Part of a small language model's weights.
Size: 16 layers, width 64, 2 heads of 32 (1 for keys and values), MLP 128 SwiGLU, vocabulary 8192, 1.64M parameters.
Architecture: RMSNorm before each block, rotary positions, untied embeddings, normalized queries and keys.
Training: 132M tokens, 4038 steps.
Each number is 500 + 40 x the weight over its row's rms, rounded and kept within 0 to 999. Layers, rows and columns count from 0. Numbers have three digits each. The size before them is the row's rms in percent of the matrix's.

# gate: layer 8 MLP gate, 128x64, rms 0.171, rows 104-127, columns 0-63
# up: layer 8 MLP up, 128x64, rms 0.163, rows 104-127, columns 0-63
# down: layer 8 MLP down (transposed), 128x64, rms 0.111, rows 104-127, columns 0-63
gate104 100:454533473501516397474498479489524504540544567562512469426523463463479481454542496492497455558493498518457502536513532499544530511487516461530570406581567515506472470497430457505421514509458462
up104 107:456563565493517489445545452452470508490512520525490443536447516565505512551511462494480506571492519435515562461585491466507476472492543515507464468486459529581485450453544442539436492592497496
down104 100:492560506559526475515520545460423467507492572500493525439440477458471406425471492470502497440498428517493491570469540569529505555507473517480479498480536507431434567522491445450484509485499526
gate105 090:594566489491472484553508579482442436542524506507507552490561477487453456470428467459461514506458507459505491532408438534527427562512511446477493453496512564530531510463471505530510535477494462
up105 094:565449578526501478498541496520551463535473502546549421553531434417505496421458456471471520502514536501441532532427512485541505533508537484414484523479467471454527536520488465482508443428502489
down105 094:523543474495522450560541599455492559512451486470438476514541494520510439392490400456516575478471461431479525504488507501509458501464475488496499545497540496491463487479490532544507498509530596
gate106 107:448505509497515505467533505428498449511588491504441442538477500520549551418501471529537457551542489519460522477530492522525517503483509451524433465538529564517551497473589524462599570475467488
up106 104:544405478464442506511477470547534464493407512513473416489488511513504530485523489477481481505519457574506511526421506497506476465517566523505499541579559453467529446441476587507445498435489508
down106 101:482497500487428489534490491537466577478462495549507537459548428488499439474578534565391463541477528476519451512463524427484492504467516541472496468525565481581478508430504487525457465506505548
gate107 095:513539568466457532528464526568542482483513489573458428493521503451443439510526481469484482525539504431531531487484522470487585521502486451517556494485475440587541439476482550472461556548450462
up107 094:510520483476467439440434583453456529494448501523554445499411465546486525523493508516512546518460402506543465440434553513519462515489471513512602512481542460539508513528491569486486503516478482
down107 093:502507478549434585486500467562566478496506465506435493533558512490434456481487558430501450509510594509497520536588500492481542480492509518526455504489492542531510519455431454420523571470484478
gate108 107:520453505488502538478482517521481532540517446463479487445500521456585458504525495512466414523524564520455573554534504562446469453517529548548499429504496482572439455495552412536541515520501542
up108 107:497491570507487534508516553518561502551500504508440555482523456502422504499462470520480510537516468470434513451516445444615518429508436467545587516510488436520543518540488475509429497538533502
down108 120:531468517482552427521556477478492458481505497558545484540533501461477522479494509538474455469423472529460498529553474642503502424524518512527533462500491448510434468528515547428483541479545438
gate109 092:532567501533588557533533479458489557463485537566535507519521450548541464537547497469417523498402448515557509502504542492473555483520560492538546518566470457521487475498443437528491515533510500
up109 097:537543453509550500524482495455523469485481440446514511442557509521479484466510485458489477530505505561506478602483480468537447539438519477576435489496565523565474481573554497537502455537411459
down109 093:454435469524532452459491490479502509484483499489485602471526467507480537527473516547556513515502516502442492480498540440417565525507570458442566482405539483525437561529503497490476447446559489
gate110 101:509509454509510512562524471558499538508524556424428509464494532538543424490473484508521509516452512491438524436525519535430445568529448474440454469530522528445515487488467495434562537487531585
up110 093:474525521547509480477522476513463470495456520504375502502454556518517467506519528516468469417430530485460582456536548489462489542448474381486480495470490532476473573453542515502502516467554508
down110 098:503581472477439463590604528494517519546511459469506537482432500432483495521474510493498516506493536457550523482581528531501456544477425521492526481541486453411525515425502481488544533538508539
gate111 115:463462464537550458466451503456429550496510483498487500493472507486475507493486499487506474506510536560488510517452528557470566506519481550498479462483411462502503565594544514418598551540530414
up111 103:479470456599518515503496464418507473469496453525481431542534453512464508477494454476480423543534539482465498492505423515531463542503464484486528488532534466420523550534505508392497585510528455
down111 092:546484444492488517560493439555502463529520480494464527546520480416524488530414482485581455485518511425523482543540485407473490508474537566456407505497541511541466467522497496494564533517485558
gate112 105:497453480561581532525500499455502475539539495491484492489432495448484497504536539448491534477543517465440518473514585568423536553483532479484560499527431501576448509520530465494469539501394526
up112 100:437563515525499445475493501568552507534497482476613547482541537521457495487503561501470433456486510552490425513430501542510480536504445531506517524455550502490519560442473500504597529515555499
down112 098:521474501494549436499513500526537499481494493507577506486487501561483510519578482511518495506476617511521496472572508485429441533496554536424403469473487428511561530428499476517548518522451471
gate113 115:489504459518473507523470575543518582546493479557528513428487526470519479545515474467476568455512529504365514494542566587528503511488473492494529471539497454457491473532501439480519583505535464
up113 111:442446514563463555560507480481436458541501556421480480481418397497511477508492488428474541486488472494480479532438463500562549523539481489536495489541465539425489517467531437482493522517484554
down113 117:532476451483461402566457508479468433480445510410538494609498485505484459531519530502490489520491546463557515560558510417440545520459478453487455543486453504502505524537480486479557518490492490
gate114 095:566435521447536531566426487549577444470532517512488479526478496531492531465570506440425531514487456535480437497451451543549508536482510496433471555574516470504481471499496472544498458493450547
up114 101:517500517531500515527508453497560409509493508516532411523532490523600573605465483490507449441532528505463514529534541497495452482508447510566544464478481483495502524525431433468454478498526437
down114 097:508472517478582458503543500520512508510517501475543452497475463472463509595509588514488518489501526564482462462415464471513558568525568460470536596572494521552487503567439504500491512462521504
gate115 085:559491529590502500518439509413424467548453520515530525479453487528469480448517532500484494511530550512520504497496486537519514525491519482449408451508447595547492513490450392520538465545515491
up115 102:511548493475555530506509458471443570523492438524478475556554465458472480429482485553480442451549417405446509483487456475463470537447484473562504531531496517455479489498503419441526475488534525
down115 104:503559520578526549500487518469540531499527458477475479483472534572510514494439555474555442557467539418435491485452490523493540580474503503503496484515474561429411495488521547458522473466482577
gate116 115:483526486445531589540500534526518486564502464509515464465449545496502495475466560459468466567561555434495500464546472573486614532513472494452465495521448497499531489442504483450505502549419509
up116 101:470506513534447543442426492557502548555530527507489544508550474515550510478486536449530497466486484444495557474458543481516505501455504506550589581556548460436523526434458473484539506537565563
down116 100:469433481459490556434481489533484534466432512432532541609478488521477526467569415448506501483524509452569458490499533508493465522495484501510434494521494492528521472453488578481566566539456488
gate117 097:486521471479525562465437471532521532453507510508514502468511471450513547510479525461495535532522601534423469488447593490559514467495495479534587530517512502475491522504490575468540523510419397
up117 102:494541415536549601487479528536446479551547454453466463486555434502581496475481464475474514445439488504503519560455501519574557528531493481549445472489509485445515499542490513523525447513448532
down117 111:526533510529516528556548493489479517464468504545494544529533558533452446528402515527480472513455479467559495555574479490506464551545511521436488456527512553504464434528432446462559449434516443
gate118 100:409513518479504501470487468513450492509512509517482465463493549499531469504540517557443432582475444521517490425537493508582421507548483458526474386476502514497538495536422541518502478501525566
up118 103:498518546516483487546533509472529434514471510536446539448549535571550496438500574474405440489514498567526547476564512507518475519514540458495470470566512580530498491558557531455482516541558495
down118 101:476501584436551508508523566440454496504512446464450509411425494447508474471498498557389505487492515515497496487516551590539474497520547470577441479508480466522483498501506534513438525484503531
gate119 099:475443552522526537503438571483471506495479567505486409482562435461480485399579474455473457516544477534519511454502564553505485502580456516467522512551488467496531459525471481480538531538498467
up119 098:497467447518454538620445499419516499556472474475532446481444457452520523460570501494513545555469506513473521434524544489551505493494516533538543542545500494449436494491534523479574458551495538
down119 102:445530542454539448525573479499565494476484472460528543488479534453466495496450500568542476512552533466515527570556429442493465436468491451546455537495536564563514508446486541537466548463458510
gate120 117:480492451436558425493498528421511538509437466530491476454472529491523492501480483476427460528480553503488532498543479592458546472518435435410464457563445479447482529474499531493499491510438521
up120 098:622443443474488453530514483469419458480493449521523478467428457477557529508505499516434465443474526550434475539515461532468539526492455544551533500494476441512500479491519491566443461548510505
down120 100:480517506499492497482492545485547515497463520467442475486441564511396486440513516561527528484496430530535501478459464454529494485563560457397480506582493491404546502488475538460504447482518459
gate121 113:439489504488556460470436501555505484509429521535535487518518547480532506538488500537488489535547516515489539522495516489538521524464525461430578494561495505516542527492462528419575610605494454
up121 103:455554528489516503559495448517536464461525474496575504539500547497528548484558537418489538482463523558545440471485488466455487468550452504469448500450416520528601567497514470518492568487459507
down121 101:538493482482486435485432521517460535555418475481524543515493487526480450442472522457488463623461450505466447500445503482475512525436538508564525442518471499487498551484551434522484506469419531
gate122 094:531555523432477535513566502550503501537536460464549568448575454487512459500463476575450548470434484526506502537524511500584540453508517524496577396491492507500467519498528523503467454500447534
up122 095:475530543479498481486495520485465503492431496531556491450506507534486484471523569471430480508471567370451546496530454453482480502530567516524547511511485416537440507545560465466474559516432508
down122 079:459547491522522423451502543529550512549522536576454501624498530507553472539481480522504532552500479579495532431511441460531518482483514559476463507450468526493543546501504523456567539502546529
gate123 092:481562550476550465437533502486520530470527541537490523513502475571488590528505480506455520477534559492482468473463520496502534488503423518589506463436486599474477493518480508381503539498491561
up123 105:499559543470516484487413530502533466500477468484497555547486428527476385481458556560464468462445500491552503557485494516538507539492463508459542557484543526523501493554568502432508567542497451
down123 098:494510517493587521531513485446566594496425524486449507533495478612488534508510470513440528477404451518453474531436429533507496482508489511464505483523527542466509474530490455473527528427492544
gate124 089:497516481525588510509527544490525468548508547529454468499506494543512478485448471468541480592512507560476465515532488492504437578511545440423493539560459430493464554518486439510531455519585554
up124 106:488489495557543542412512546485526505560483533581472502399479457452455464507509468463533576547542545457425537506462497505452442520496445569469504537458486476498539528470517490529554517487535485
down124 098:527502560563447495476525567519465504575531486565439493453521512520577439493454482448577468481478487499514483525471555558509489503480465555515538609508486481498462517530434496508583515480535490
gate125 104:490504487501497543511471561516464532465545515515465494462612479504575436465534487509522499435508429429445551516570594491525531463480480510514541458552502425455514502526507502500539557496504446
up125 099:593567462501474513493478485498476485505556462551498500540568537530557523557419560536484566525461483551423499455451514465457499512464535514533568446492522506484463488479464549476513568440522481
down125 102:543547473560445490601514529587556529506513520505500487502509531545497447478535417430469479410537426481516454534560490567521492508559489529506503507459540523525476499515459475524522445483506549
gate126 112:411455489536455496507498527530481478498521574528502481531511499501458538501556530458450542558509494540468487444476605480525587486548461481457547390549519479511449497500485514499473532443559492
up126 095:520491533581484472504500588400515458445526469566454454502524430555572514546428479500482458535561502501558509432472503525502548526473434454507492528492466493493488489545487519546521468449523500
down126 100:499488450563499441466487433510509483555539518476542514493528541386428491483521486534474436503479519484518514540459553376509513441518453522525526437524498460508536519434428477495529514511524498
gate127 110:481530510472482513413541549463494570482603563527504557459495498534554488522521491505478407488548532500473489448531529498541542427455514464466502483543447524530596545490547462459535508506496488
up127 101:504554596451424455449466525512449538568471485521542535515470508475536480515566523449514469535468536433499516531518509468462463471552582541495505482446456520508502535503515515520402432475503540
down127 096:496502507508432528498476419596495553569463519487559509490449393471467545512454524535501558480515509483547464450522466561446480442547437492495532472537507472474522553524480517547512512545540539